config = dict(
    attn_scale=0.0936,
    beta1=0.93,
    weight_decay=0.055,
    lr_head=0.00464,
    warmup_steps=200,
    dataset='wikipedia_en',
)
Each number is 128 + 24 x the weight over its row's rms, rounded and kept within 0 to 255. Layers, rows and columns count from 0. Numbers have three digits each. The size before them is the row's rms in percent of the matrix's.

# up: layer 10 MLP up, 2048x512, rms 0.0552, rows 789-841, columns 384-511
# down: layer 10 MLP down (transposed), 2048x512, rms 0.0136, rows 789-840, columns 384-511
up789 084:145133087173146104160123136173158147137132099124117095136142127079136115106115138132066148140122081151115137194103117150112117103145138141133154146147138115145158122103109145136144135168100145116162129159088134114142162146164142146130084133091144129110127109153123183125152118130102114125162142118080096107116172138164135146127143136130146170142129115129096138132152169119121094164075
down789 091:139123115134112091112115115148166123140141129117144136090153134175129138150142145090079112140136109103095158126130114124143128130130115181106155147056133119143146122135134111100137111141125121131178139079157069107146132173121112137124144109127126125127114107165107084134154121140107124104173101150092165129123106144151104123128136179137109123098116124095106139182136162119136135128137
up790 101:161106122140166109130095088087118091136113141123118115085148192106125136119119164157128104080147177137132080180129132119139161108137124131143158091089151115147130117143145128123110135151110086136140096157158141151119103158104088157140111131124095106158083110182099134130078123075172166139157126145137085156138112151149121173090099127154144123109170113121171140105145135143100145100142
down790 097:097107117121177098134172105149117156144125130101169125144116144126157180120203135084174092113116134164123154144129163093195134121111200150157148090122103096144178089113131122144122138161120124131110134151150123126118163126153127126138079124107110109128122129101096108140090124162115142145081119106124153077116085130114101154150138122143118129165160112122114167138169140076141153139163
up791 105:137130108121098117129131085103114130140100143142094133140112114136157111084116134158119168123147159126137131072124165092115129131091149034089128132121134115132086140099159133120127157143118150105116115161113179148123165186115131128120114148110121137077145085154147165140130141109125085099153138162123095107117107122149100188158118104137119144120161100142169123129128120145174111108121
down791 103:123117127134132150162104149116120102129090152109151157110154051103097146150143120099126173146120147149112169124123130169145145121145130165177097119124163132115097146100101119134139139109153124090145087130143102116153206104099125118146140118116121128123103097124137123138161122154141120127144141129098086132113103150153145149100132118121144149101128188151199143127116112128138099113157
up792 093:136125104147099134125145154143147150124094117091140136169126118125118090090127107145147143088163173119158141120105100136159121135136129152141065138110150104139142103118154151102109141133159092125153124104133124116129130142112133125136113148142168089158127125136135130130143137116106097079086104112139111138116149102182145137101121147107163131123125144092137119128093118104138179105174
down792 093:134127159121130156108119126154097126156117123120135135078120129110160176156116139122146105167100106125143114157116110138116149143085140136101168139103119136103101137093131147144128135075138137151129130127111122153117135133089101145119125105163155126121101128112131168099135114135101185170151117139082093110112096107117109119092100162089084160113091161133127123125156128161108067128102
up793 089:114133121110150154119134139182110133116105129101106187158120115131107122136116106151136124172158144157116122156100110124103106118148148128135144131140146127181082102101145150108141161166167143125154125127121096110108152103086153126132140109137146141116077159157127122138160178119123144143155114114147119147173061098115135138120104101102071172082095120109160157157109146133149108140086
down793 093:119170146101128134105112149123131137085137106160120133134122126133152077120090131155134124178152125127085126122144126146058091147113107166122130104117120135103167116097100124149091136150130155110111155149140146136093148104120139167159113139131144138120125164149130134119132160119142116129134078081136138146105151103145147093158123105166110096112115124143129144120154172146114152156177
up794 096:102137129133132137151129071157110141127174138094149142130098092105142110107186089113152109118139105141146143137136079123074127145101143158131099145122172136098099149094103100133102156130175148075106129114118175132110150139111110145123136116126094145111128139076142085116138131113117138144110138147136095153120140123140114104141156154143104136096142108089176139100116104104166156090124
down794 095:153117126156142122091082159126149104114093133150138141119145141121123141126157141152177127134144166161178112088129137161133104119149102149154162147123127094122098148097137136109147168096122112160117150134142148164131118089162085117125107136124143155116094149114125105076128154074095180118166135132117142131083091122150102129105140102114108107143104161128125118161092110153132149112086
up795 102:126135156125167135081099168108147112136132154107116117175152100109088104140087128128158130076133149145059112150142136123121112109139147128148171109135138163108146142086131109135112131082118128183137121143100131148103098138104131142140104147097195124128138102074106189136151125096110143167121143116150139125146152094132093105173173103151131122126146130135091133141116092089143121109105
down795 117:152126147117120068136146118113141115138121110147126135132106127134095142128103116096122180113125146142135096131142158185105112144183129087135136128151087119094134147137158121087144110168165132167113099127116141137105132088168134103111117094116138105134129120116122094160148180124115111116077113122115111192143135151135152125139155143134163145137109161106105135139155129138150120177115
up796 101:097119106120107102141112105155113177120121101092145136084162098092143101122085128126156127093136140171133128127157108116155179110130104093135150131155163091096118113080172156187146118148148133091166170142130174134089128107127143106084150157120123111163111125173087144091144078125136153127144099139153163075129085089118130104082183058111098148097104139140103115117119156141138120158089
down796 109:152076093166130133098075101154166141154100111096168138099157120082154159132130125117175094097117109120136142116127147152138137112135130156145109132163085173106169137130150136149144158122149120129127116119137134133114133173125137104146115121105166095142149145096092091122088093150077135141144162094162142123144131126108161105129176107096132112113120108067118165129132121122147105110088
up797 101:150148114087169096160108146172113087155118107150098114132151129206169153090148143136115112157161113129117131129166113126119115109099166141129140147114153100167158156148151105114156125145146088159138105145131115181165146152153086111095144140155137158137112124178127129130135119138116151172186167139123081125144105111116119131145117067102135159154123129089082191138128091118132127123130
down797 100:129154113168151135140080091127156074100111107119121119121172132090130122122127138086124106112124157180085147105117112129139134155114098132104129116141170110141141163125159117139082151201135094144133104109111123129097148141114090121110104138125117139111138104115113140135136101150147112120157138133136128090082150116108153140121105108158122151134162117115169156148125138054142131087160
up798 115:138145074147082109107112128119117126107124159139121125130163129122102088114142101138137142170135117116076119123145119107153146142113117086138144127126135127144150091105144136176155119124144150160089112145131170156157113131147162139139137096152107126142128148144181140081100156104121141131162120088156112117188095113131121125081147106147167144129162089164085112121083134133144159129083
down798 104:123120141145135153118125141120143139158154111141167127101136170128120115063115192129119085155124130168113126138170076136080118137138147163148128142085161150112127153139111138134123125156157127160163120119126106151121156105140188100090127104172139103127101118126158121129125145093132113134133167119116099128142142129130095087110098148115144136134142136141142137168107123113162153110099
up799 108:150151109082151130153144127156145131126116138161129130114105131090122106066121099069103149126109152112157101110139141174124115132141129125062120156116124120139142142119157124129167093115143136107152150105164118115166119121112143096121096134107164086093150109117154121152144176126147156076107137112150109126128122112114121092177143100115099154153108103103123099126144128140143120115079
down799 114:129124115108144125154109138136131135117112128120137122126129135128157114114093068125113105126140140134125110146133124117107143158140120156124086147153096148121100130082140130108106081108091159134146092100107140109148107137098171132100137179169153120161156143108192097128164102113062110164110102130167140100114136142118144159127098109105151124138150134087139127111113127140129162148135
up800 109:163149117114154099116168117144139127097114128130091124118132111146117122107128145123123110105096117140089114126158173148135095103069179093101117147082134122115119136160106155111107101148104178113146122139126128115105123117120125146123098170139152130111121122060129132123096116105098139150133165083170101143120104168139154133126130047143068089107119140106123089090123166163110136125132
down800 105:093171150097128141113121151109146187145137114166183137139136158163119117117128148121100108128161053156084128086157132142143099137118151140141149106132148137096134098130115106159161105129131137125143151130099107128142137122103120160157120124150111154101124122121104104120141125123129157136151136082144131097144167142098159147132079163132101133114106076137147124123158132122131114168171
up801 098:118108115100124110112169115126138143114114093170112152158135130152100140154135193112167160111108174081101137116107146146096130131174064117109150152145119082147116178132120136123088116143132072180152128109171140146116141124154138128098111150139160132149155115123155117151126078130079103147106092131153149100106079132154125091158099130141104093160125114143061134169123180143137129151136
down801 089:151087105113128125110146118126136151120109125153099131106135130102124179134182114139160093118135117086224094146158118121115078117118153113136130119096174109117146150101170158142120119084139122140128124124143135111120159148108164120094132119160115113116139133114144150135132144091146131177111121099166100142140123105122153140146093122114136162130145119137120107121133154126140138139122
up802 111:139144128113113151097146100124152146119141148139120174114081111142184152145116116159139124104116125105091082097143115125125070157124111101105129110095095121146116146163128094112101094114136116143107185125155124122175165143143110109137134105111129117143143118141132134124130124130075128134180099140142125173134118109142139055183124128160126166171132125074156101120130162134104163132117
down802 106:144126116155122138129136144140099085078141103162162159081117105144189158168118152123120119113098125168139124152168117110103087178112086136093184127138141120113132154100142110148125097119133102093131131091138098105110126106108140114072134149103100150098123135100090117142087147108121159184135133114114132143148136142148132139134088126149158123135164142127116138138114147138114080157113
up803 092:124152109139105121089115112156133137138106176089132106141133139067113135087149096138124116136156111138130068148121134098112100116115103143103128105117131117129135081107115139135113167144139108149147094146141084156138160114110138148130125126099156127134138116140108149156134129160064156127121131155139145140138135129085133096138120167154114144108102089154144145126080149130168155123147
down803 097:093097143111160105072129159169116098132136109168094134145126152149138132114123170140100081121159144138115111117096113125136103108131147134168133157135153151148123116122103122054127116115142123116157117162137111112156173153099102097110109121139092143167131137134139092143125140081143152143141119112114143153126153128120157098120135138154133165151128129101100121166139153130114086167154
up804 095:093111129118112129106148088096130108140135147055101132097149141110122145100103135109151146099131128102093129119126110125112141121182145129094127151169127116106108132142143129122112123110140129085126162137134143105132090113149115163137120104086152114077142134123108139147109143130141074145115125140143176114170105127084142129121128096130131079134081105124119148147113115152091178192064
down804 092:140132103121148117113126150154127118192110099119174128140121128110149167131171126107137166078114130168124102135128157121084123113121117164178110124143121107098123119136113115138110139152104150127114120130145142155111094143149108129110166150160177148141127099120155163129141127091080103080135117099101118173109120131127112131148153128143078109123105062126125173172128167103121109134104
up805 089:137116138077144122131154101143139164141157109112109125126123141144107139125096116146137130142158124129096156101117143107089079120147145118112112112124093155134148146158109144090136110076138160161142121135086099110102134151116136140119098169168154138110071139153133132118102176148117099129155144161112144131175087116144167112081135145126140152136155151160133098127143096129131082131131
down805 090:167109112164142138130106128127146116164079099163104137072144165119127129133172110121133118149149116130134135121094162155117133156154150128159158130162113048126143119148167187125094169146127124124160100136132112110112117090124138095170094133137127065161136121126121126147150109112158124125157115120148140126133176157169065109085159158110121135131122151166128113141105138150128125136151
up806 090:112158151141077103078092107113132114166141091092100119101140163137121125146140104168133142175129137143120135156145159108150130166127126127154092156120129089184111134146147154138173149140106140120130095073079104114143082158170126143125117099127110135158094177143125161126113148117144134145117170138126134128142123083138129106136138124104144107136131108129194114164149131165117122135125
down806 091:111131094099092121097162124136111155154112140126140140143109120116135140148157165139153097108122124111118135126109125135118112121130113160123127140144107132130079136147137140099121126072121143147123135167153144109118147145130154165118127112129129153137093143122177173177109144130114142141080128101112105103132175102121103128129110089128116149077109137121176140113168117100169162158132
up807 094:102132122104093143089121115113159119106136124148122110102125133092127101129133112154164104123117106124099120090093127146163140139125110120148100160135164097186103127148107131112140128073123119103123156068121122118121117128127120136109126139135143101121106102093102100148157124110152145137150132131151158111135099142128133146127089138128123178100127098136125109175141170117133158102111
down807 104:122144099094098128128142108124155137147120140148134097067109101113167124110143113100091115170144113124133152119154101122146110143105114121128139119110114143128114072128139114129139097146127116164123154173153141127162143134192132162090129150131106136080141162127115153140093130130139107117131122149135163061116150145133119113143087121145141107133090143088099142104133120077136148118146
up808 113:128124127145129110107080090118076105154119145136124122118168139132118118100142091146158117126142117116122130151106138109160144110149142096073147110150129186114134126165102156177141124123131151142123142176147124164141134161126079148111139140106150119130126140142132146167161094169111117098137142109149107143137115135130129150143140125158131122134134123148128092095104133102153133098106
down808 106:137116112157174133119117152164092137130148118113128136115151099057133145103118098136147104119157103096114102131146095121126122105093124121061117111143137128141138136130119121156157132094119071106156120134152122132128174160116118120133124115123098095143102120136131123142155121143087140139126124112123110085098168119186085116149126111153140147139120120116114108114139110120127130107100
up809 089:130161095122129122088070109166136154121142142092135132127127158157096164140110133112168112106123141114125122165134092118096080138095123144129083131153144107113088169159124082159117142097153153121103129159118116130122149125124144095133128156131160120118101139128113116134095118144107147133159120093167150125133164125112155157147124123163120072144132077108101127121114138116122124142151
down809 089:151123098150111092149137105122127091140140104123173175149141199128104135079114141113069116077095142086115145137098172132131146153161151107096136158104130117114122101115104108158133143115143152142120088134111123126143118149124151147108120149137132108119168130153123096130131160116090142147129153170158124119120129157156129120124130105124126122121132147128093124111125146124159156123123
up810 103:100122133134103145110162084177163132163126113127136149165135151117154126134110146141100142130136127131128093164106138121124104155188076118131120114182119162150113159128103118101157156080104136182184135151135149142135166102117125138123121142107159134169164144102100111124129124115117164095125155153094125148125174181132116097133120108114125090145120131126121117098111173106157144091152
down810 101:155146155130132118128125135145176148093120123140133086082144152112173122100183100113057114149145116112154135162145145091127125166120144171134140159139136134121097101119142107142156143083103133127104158110138159105167072139125119153163138166123142111149090166150153132125162114123120092111141126126113137092113108100146169103090148103117085124152110179094119130121151105123119126140091
up811 096:134177133120117121156164145119136117124121156103166159108143089122138090119137158133164131122117147120078149140138098113120144116163111077098157116089145137103095166173092136134148087122119158119101131147123105149135108094135139142178121145128139185121134148142147111105135108143148161186135151167098153140095173168118144106125134092151131126171168164109117088142154082132100159117139
down811 095:117104151149114134124060112145152110107177092172124137094106116134120169107124165134120103111108108126189134134136159100119100127136139161111138164145153109143127079116140149104140153114127171125108139126072136078150138138107109128061154149134120127171091112119114145100144129103108135155156119109122132113185075128062131126094102135141160130115141155115102146147094132097141098138127
up812 112:142152059140119158132094129122063113154126117115130108142125128111134174131173111160160093101151125102183121152119142138089104134120156154134129147100152134142104139142090159104136116113095141116129138151127118137089131133108120125164162158152174124153103135122134107099093142165122140134144177106101157142079117195163075094136112151124115152108121114120121134130117099143173145153113
down812 103:121127092156117110085075152135082147145127158107130125147091138143144093116159134157139124132167107128119127125113100108081138131118140144124134111128136148132120169102106153103118148097074116145122144146139143102099120162146131116108207112131129140129074093138104126157142161144138091139179129100063154124122134172116132102112104178124121209138155136110115161116116146105166130166143
up813 100:137136149122114152136141077127107143090113140180088168153102099113123103147155080128132112122130132118123160119131116141134161147165153136182132146131099132094142123109121136176086144133113136124102126080121121168163109116098167126108155106140135145140101116165126141101123116118121122134098163140100097118133111108173102126145153104089135102113170140167154143157181142170142180122138
down813 101:153152119136153089150155126072088098128096160109188141135131142125108130122176143151096121170116140125104109130101152157152154160143135076180070115133148129136109123125136145182105121107126174103139133089160115113129131111145141146105116132134133173144125136122152146135163142146138106136078175116091159060140139125121160126139089141126124150116118118141102149113119134169090124103124
up814 100:134154092157144157146118150131131113124131090155149131092077111112102165124160155096118120118115114115127104115155089151096139149134131105100094108096131162112141144111107105116148127142118110120106141118144126142132094128159126113105103108148139113139176123144161133144142168144087123117132105124198108122137135094116136136149136123108083093133136143099110106120112141131156146123130
down814 098:162120117122111137134165132100144103150115133147115124154156156182125124127169119157126119102138157147117123145104168140096117162124116137075142124113142135127160133128132142119151132132102133142136162115131137167093138155141104140135084123127142121131143095142107082181102119130102181156071165131112166147087130109160154163100129138158152120143185147144107129111159091162121142127116
up815 096:125148124147098100163100128162112123124096143150117141135161114182122138110139117104106134126104075127110176113088076124103186143130158167155163172132133112138107140113096162109116131143164167136140159108099139125060113124136158149159098163114123116136157139100083166137129122108162135135151137174123159133115137150147097105145111121123093165095110105141129128107124138131166180120106
down815 096:164131141163146146183125136164119116104150130104108154077142149167119111170138123130098119143117124132069138121152101097100131118087088116141101119082130117130132120113165120133139108140122164105083129088140144139150137073136069135188145095121136107139095147135115130097130117141113157132120151105109099129115131153178116153090149154065136155180153141069190111179154080124149133111108
up816 117:112101153114128140141142151123131169140120157151108142121113103157145136165144131124109129126100130129174148108161139160149138082119193175115089135115110124079114132065182099122082100148138141105106086114109139174139109158135107127136110123146161091120107151127139106122109118127129115122115122079117122108111148125174139140114119072178137098107089116116119103117130159157115129161139
down816 119:094140154124114147130157126143079116169137135102069107145130132112097116125131129111139135148117108103123081133112127126191119133141127151130091099126076152117117135151115155097173133139101184140095130091163149139136102136133099150167134117131084116178098129123148104142116153127113122119149134126097144097120138111116138146116116111157182149174152132144117139148115097075147109091179
up817 101:158141089123121141137161110152106159139141115118124070101134114133126140133095165115121169130137161125162159141093112113131166148153142115161124122103095120116114133154115131145131074131121183185061121150117132114146138153108117127107120113141111147139143110143133125118138120152138142128075109071113133082098162140106170145085138167124104097092105089130144073096121159110112098124125
down817 101:162084151100088056121162139136155163147163124110139126114134117119063107095127138141130133103075143122095119171210118143148121156135135120119132093155142086082112109099148133134114134123143113109108133139132140127102117142142123174128110140126070112122082119178141141127128117154096100143130108113159141160154132117165126161140144146133113131143102134121131125155116114129154147102126
up818 095:128143186106098133162108112139136134143110161150103128158135120125082100136121120102109160141116124097143134137089117123122129115148105176128110122113119110129145152119173152163130129132110163093128100161147148128116127102145084178117082164134160146173136115148070102104106101100089108082118142129125132095140129104135111123098116152111112140175143114146125142096127117126151138109155
down818 093:102152066124092115132107115132145151163136114131147125148128128121060168135146079142141096127132112109110137161152183110109134138138092113121144120118120127134129123098118097137121168126128145105096163134129126150126115105126149087117153159072101110102140113155144116143109120120111145122153110115150107113144164118105142096133100141177110168091117173157119155083153094156187121158104
up819 094:118160148122165136154092136082143135102105105125092136124118144177099127108117123119132118111151099124117126163160142140174141074116155079152121125094115122115098132128139080153161127154135127143140164152120133129105118104133107117120143138127119080111141146117163085163112121139125143142076140096144156126159091096154131060166170166122103115116099130174167102115145131178090106098147
down819 100:140105116154125131117136126140130105139129103125126127098075119125159112113096093129081093114125128107129131159150127147148150090117092147137109129063133174126097140162142129126094146114110104141098125132068113111130155164110159111123112093132134168118086101127132129118133132106112132139134117124127136135134187164090148140158140149122166117157105112137123140108093133084112140114142
up820 095:107131142144111126093141156082074168149148129134135092117129138109134106164123114118076158118107124161072159092147138129131123139132140121154182138123131158098119127144105140110136157165110127053120060097110113129133102118116106116144138162151129163088114127141147115134119146126117147138122203140152145135080166107126136165122095163122153112171131159120184134171109130092138129162085
down820 094:121151136136156094122135139121116134129138143094153106115112118112151121157124144121153065101108113130105106158112162117112160103148122162101145156080122135111109120179103094138097127096142128151134144175128151129110110140133153127091104127128125082110082105158166120113152116092139081118132123139115107150143100122092101119103084146085109154126099121101114125103129142119114066153143
up821 099:051174098155116134123158126127142154083148126109155088157138120126097136151132097123118114120118147135123148151094110154128183157138130130139152139131132157134142155127175105151164100098160119140101131129144151142154157159186136137158078095139176112139133121103129140107124138119125137128131141133110122125115121137136151157125079109150163099115156140097145134149168131153123116079147
down821 101:157171139166110080153153174134146116123127113132117122134134156135163104144121153113128096103108108179100111136133150145114095108154118143143157147100100101161145101145102115141142167154151084151167113115159110098121095102086162109154168100070130138143083062112171135164155095166128103126144095143143133124146123134145149109127142118083155134157108146141133120157167093132122150156130
up822 102:131142091126122129170154137115077141117151117083131114143117106138112123117130145091142137117100142115114102186145140127115147142129153121098113133116116102102106112140154112136111108126133134120128148129140128149117146163174104104085122134117135137153141104149136164087124095169142136122151156125120137122170148123129140125140151123168181121166150117114114152112134121111142158138081
down822 104:130124071131108104128130073155120131115130075157125145134157101109166086164169106098163122152123144099111075131136112113114147149126160125110141113141113104125130151155091103137106097155104144154132131140144121152144146078146096155131145112178139182168091127139074149121125107145077138121123118170081090175108143098140080128145129150135112121151127188153131129117130160159124150134160
up823 091:132116096136111111135100105130125125143110140147141107112116132091104113124146136143142200125091141122124146084089090127101127081161156128186104115095105131121114150131120138169085135081113147144060123139123115116130175119132138112094124143127135162086132131111136123181096127140099152148135116139161145159127138129133116162124123137146132117104128141125115129148126182134122152153092
down823 092:136117114140131087139117098133122129119139135148114137125124081150150148090132097134128158143133138096153166124106082123128140118085150137132134115111135168158111158145151140088141139102143145154165140121149114155105172136133109169142135099164132157117099118113115119100119165136095146144152106163109134154126151115126089138078100159164099164102122122166108140186103105127093125116105
up824 107:131125097146132151122153125148092120111126144132114170126117161093098110148119121123180133116101129122178172154129124136102107073105115135159162159157165094155115148110122158093091169090138187139132128160077126088123133107113102107110149116116116125112146154164119116119122147122136119150148124117112139145105134116143142102096103138110149114141158088158107144146144156106164125103146
down824 105:111094084073137124113175131142168109087135132135107156111130112118099133153171134123121117111120126099127090161103116088121119096132122134141110120114160080136147142130118111086127137119122145114162114140102155103106104109114126151130112074142097145089138139153137110144141092136111118114097114121158138145119144103147128110119130156115142119107140117148127145119153127143149130131140
up825 099:125142102086137132135154107122107142129147140113123144153106096125126142139105120104178116088113123164102174095151120119121074092106137124088155103166119147128062141142141158175120137102077095108152123123080136140134145128176108155169101120159096138136132160128114165132103101119145131145117158119152073160127070145146102130130175139104116096151112114142125177121157120118156088106145
down825 103:144090118102132161141097205122147109121119145175116147149072158151137143116074134104184123137115120142119171142099152142135160133158120141098134133151076137087120133141134134142157106103125137151127136137108111113124118169099149081112139118135127146156141118119105134145087120170153119142124101114133119099153102107120172124132148161102095100160117153139126138121109119086147097183184
up826 099:120146141157147099118117129126095150156113119165117077097134124121143092088114128115110118135127111124167117177080149130081132111101172097113132153133135110140098087123139132126127097163125120152186139136149137126103116129143162177121114165126127126098181097129148139173140134173179120126114114132151130144148128154146102118181115086146116119110150123147100101132102146179098095148099
down826 104:067123122169138162121167116132155162103166128162145107145151147164128135120108128139156126147134114114149109180173129117109125131121146145078127160130122123103124108161128161133123128154102082098119117115132156097106126142151107102123145111119146126143154128165131094116112135142126101148140147152149111104119116122120169144097167144102147126126085134117120120171162124091097129113180
up827 100:135160120145141099143117143141149166132117152117103125126094089110119104106104132161126154121140122157120120116112148143119141082137147131106108126135106146109076155113119125125193132134150111157110106151165142115116087115152161127120126119144134128111136075075122102174125107088112105167165101130145176101182157150131097127145150105174161154143123108098140114137153111120151137119100
down827 095:123125164130150154140185143119127153130155115157122148138178146148117148109121085119112132108138107103144138131142135101136135128127117164160124116140131110136114169164115132149161102140089131100131167132112120091099129137134148116125140106100168104152152120149123130157148097077109137118143138116091129142146149159176138112107109135135093129108098112150121083133151116155150104125133
up828 092:148134122138128139141129123143130158160145120151147126098097119120150124122135156135118170089145125073117129132129175076161130159129132139086099093075085135122107130062102093147161125137078162128133171117141139145157115137165113147116136174098115154078147162123138110142137107122167143150136165124141155156144106131150099117143116155117121077100089148148134119158161079100132126108136
down828 094:143159127138097148101116156106144097123095084118167139105124176126185177108116107138164140136127143147129113164149112111107150134140097155148169107139147119132134103152071108142123144125104150102163118139121144146149108100143106081114123108131136117149128116146157143124127169132100113121103069146115097131133138102123090117180121135142133163184136125108137148126139110158142139138110
up829 097:118128146112104142145176122172104125165147096093119123149138139139123103112114132135107100139134101139144119140139109132121137127045148130145152115126143109108121145113154111146112127116140106126102122135163175101133177118189094120155182144127115131170115116131120141115097087165116118082111138131143104111130160090132123156145148140157135119075132114143147152098129158156112129142102
down829 098:115156127101144129144138123136142114139131154164134115117117096157134086150106116114161116116101096129120139117146137123163106095125112154122149171108144094168108127143131107157155115112157153115099180136154125132132137189131108127133109145124123113126104167156112092161120090160163127078137113113099153147120135175094114131127121106153098132149090153150123096127158130162119139160108
up830 098:095129137124157113126146100105126125143069111155147128194150089150126097111141113128149149104135118137126087125156123147109085085098079141139108147153091119138112114121140177128110098109136134108146175123147109131125139120135169155133163101146133106107126133158100132161091131118132149111153126126135096156105096098118097092148143122138125142120126144120094134143122108096145136104136
down830 105:097114113148118114142088132134149159138122103180142180137143132203117138123138162121126074123135113092079130089129116099096151107158118140101115165122134152088163134124088124142144160097093126116149146141134136122147141142140113094122123094118136115129135137106118127151109139137112129103135108118112115122100116128108140077105117101152153142159129116136111111132151123171139158158141
up831 105:083145109127132138128122104119135142120148110126111139143143151091135153101130108121116126131137133114104102135078131176178158089092137095103136116137123093136097145118130139122121117144122150149120152132116131126138136103109135146104130089146159119103136138108131105126130105119082130174134105107119073133149140112106125145136104098079120107129140127142120112144123198115163132159150
down831 103:143145180169103089069103137094144113141133136121170176161147109156122114123126130107137076177131138104114191147122146190121133133161138183145112170140135122121091158154150129136111130153125177160167152140124101108120131160116121129110116112136161129124132139177097173141134134117108161127153115101142160076130124095146177144087137164147148098115106150146106135113165152133121102166118
up832 101:172114120168116145135101081157121126092120153129109131118115146150154132132130135116145159105108125105095124150098106088138129158138133144154143126087122145141127129129089148112135192109109130156101158092099134109167131117129139132100105119152120072126140127106145149136163127092159126092113091177180155118103133119133120131141149119131092144117094095170174131115142147147117142123124
down832 095:127125140107103100131145111115125135082129092124127179092134155092133161120101120144147191113149102125110127142078118152128127174105103120146110124119115113096104125113088151113139142140143112148130127139113117134135140114086110117147125187121126140119149136133117087093104138120165128090106115095125118144088100145169126143095133129106121132125134138101121087123138128134139071125138
up833 118:136127150146088096138084125155088133128132119113119069116106168123147082144146153134157086121133159134111139115107121114134106178133161107126107110130163158135132167137126101093139097130127128163132123115157118143122125166097130126123159118148136166139098105127109114147109156124124143165164128087156129081101105174120172160126119097130108127140099121121125130096119142107174115094125
down833 109:150138135127116135081150139106138144137128102088149150111134150101153102156139136111112100166133186162163142162130105115158090107142170114093116098080105143142190130170169153149177102148141106102126102138141126146143117126151134102065129128142119115110145118154133138125125106169137121081139081133129116126154107107114150100111112141135127102119143153132160080116115144098120142156148
up834 096:139122145121118140134131195131148119163132126103122144125093131100190104149136132099126136117087116125137069122124150138151128146114121135097092096134114102162146127140096111134109092101116134118131104113112089144118081132133128105159137122111145130097098100104128160114117118147167110108112145104113117121151156118093131141142113156142127093210063160097162157116138116127142098130113
down834 103:136111125112155139102137146163105087090140148135123154139145135139098152097150096144173097148106084098099152131130141152163106095121167153153134132161117125124147115136147161124096164142128120126141098153104113147132146152157134150118140135100118163127135151162086136117151110118108124162145145144058089124119105121143097178115111144144158107139115122133166149097113125134134138146109
up835 067:142171110140121126076170165113089108134103151137141108074139125115145121138122106135098149109138062122122145142135137125109133109122138112129120126114160117142141085146125108121183088104153125105102159121125145154100105133112152113131137117149151128112159121122140117106110100125140131110101118116110124146145143160086140137183153134116103125118128135121108115122129143135130111125105
down835 067:140124142119129127105116126102110120134131092167099107073143134101150129124121102106171133141114128144116134126107188187133104149080136137196151116122096128167116150140122140134111166110119143148142122122123151155123127150130145159110140125087173108120116057168049095121141138115094104118124123095124153084161122184122159140174099117143081144123131105138127143138129121104135118138164
up836 118:119112146149164144153100118119112114120178113116134138172098103089151130112108114165163146135105160111152134113168145097166145151140091121144104109127128132158164140148102141121151158127079146148091126084097126092117122130113122168155124096105128089124142135116172117096130116124111152109131131104158146148101100046131131112113128109114155151114126137111139146137133128102065143154128
down836 116:127156108136107144123129152135094130154144139147098143141111161176108124114131102127103151150110123158095164122148140149136100159115152136119114133123106139117140166112167131107154176152118183130155110114187126119080122118161093106134139132110119156137129083124117119097140136144094140143145134123111123121124112140137125163131144097173150106141118116151077151129153097171118124114136
up837 094:101118073098104109077141100128172164152124134142133146130127116124104160143114114132147130131127121086126109097126143149147119103105152144144116111126149117144123143073164095144131119123106144133155138145124094147114173072163162133156121112120116104140126193112137129125153166144148122137147137120130140159157096117106127115201147141116174137143115094155116110170133102182155114134103
down837 106:163125083124094091077142148128122147112126085117107119108156100124137109099126097106120127158137136164118145114088145140131099126139130122122112091109126113153146159175149142109094139093133138130108098059117126079118127141106152128114085121145159084178146097137088130131134138157102107085128133168108149154104123148121111131134153165123155126152143114096166122114093156112147111150153
up838 091:111178143158126114141102152104141138157148163115122156119131163115152164137222091132139128107142141122130117107118143115146166143156109134105119139118133129132112096124111132125147142086138140150153122107150148110112144143106084097082139159126125086116093131111108117127149143104152153111105140086136112106151108126126090110137103187082165151098108147132124102130120141139141081137163
down838 090:137141140135145128141102138118147109107099147124157099157119175149079171108159171156156136109158111150133104109140162114125089125116095108138123101130147094097131086093105151119099103127134106136146119150099122131106128163132118162142144159114116127119144190092119136169156145125150075190108174147142112169141108166152140150148147176129083143128132137141111103106135167156146134122102
up839 105:136168093090161152082161110110153129127063118112165115103103106106113160138089125143108097128126110144100079112169097102090187108118119137145152103111106155153165119160138147136106080087153158098128147165116101129115143125111128121121125128093158145125128113159140125110127131158162154113117119130127129152144154131124117121188150142133119166155164116130153146117124167110127163136103
down839 104:165111121123126107107128094171135127131152122089172141126162124125107124159121115109122148151112122117138146123179137136080132083179095118143157137200117140087141085115084162140134112120115117100122118121144155117109105122132159090157121149136140094085111171154105150140136117098154141134115152082110135162122112100088129132130141107171080113168142115095127133113149145113147102083110
up840 121:124131111117164141133151117119155102103142165144180124119077155129153131163140151153128123083088126097129142116090110122106103144052141127118130116162103097124151124136139138106153151080119142113134127101173151145083128192138188152123116103112138102117109111152123117108136078110136154103140094086110072142131135157149144116133128110103087151123161133157132176106179111144123125128049
down840 122:127128135151121128118147106125149107146144105110139106090132117152078141106133147177146141103095114077132126138136104159141071140101127066090108124116123111147139138115133132068131146115098127142128125104134133121117147137138138126117150144109098081093120090169109148184103086113129174109190098113155088114139135148132117143133142186114109142138109146113131143104134148074148116073082
up841 106:136134141144109113155112094095128116114188150108096109151157140124095164160148106163125139115157157119114123155135143113169139145104084120103137108141166093141185155123131133125115119097135116137113133143127126111140115112173164143099056122122133149120145119107114126157157163124120179112139126139147152114158122118165129121109128120087126114100094109170126124100101110156112149162160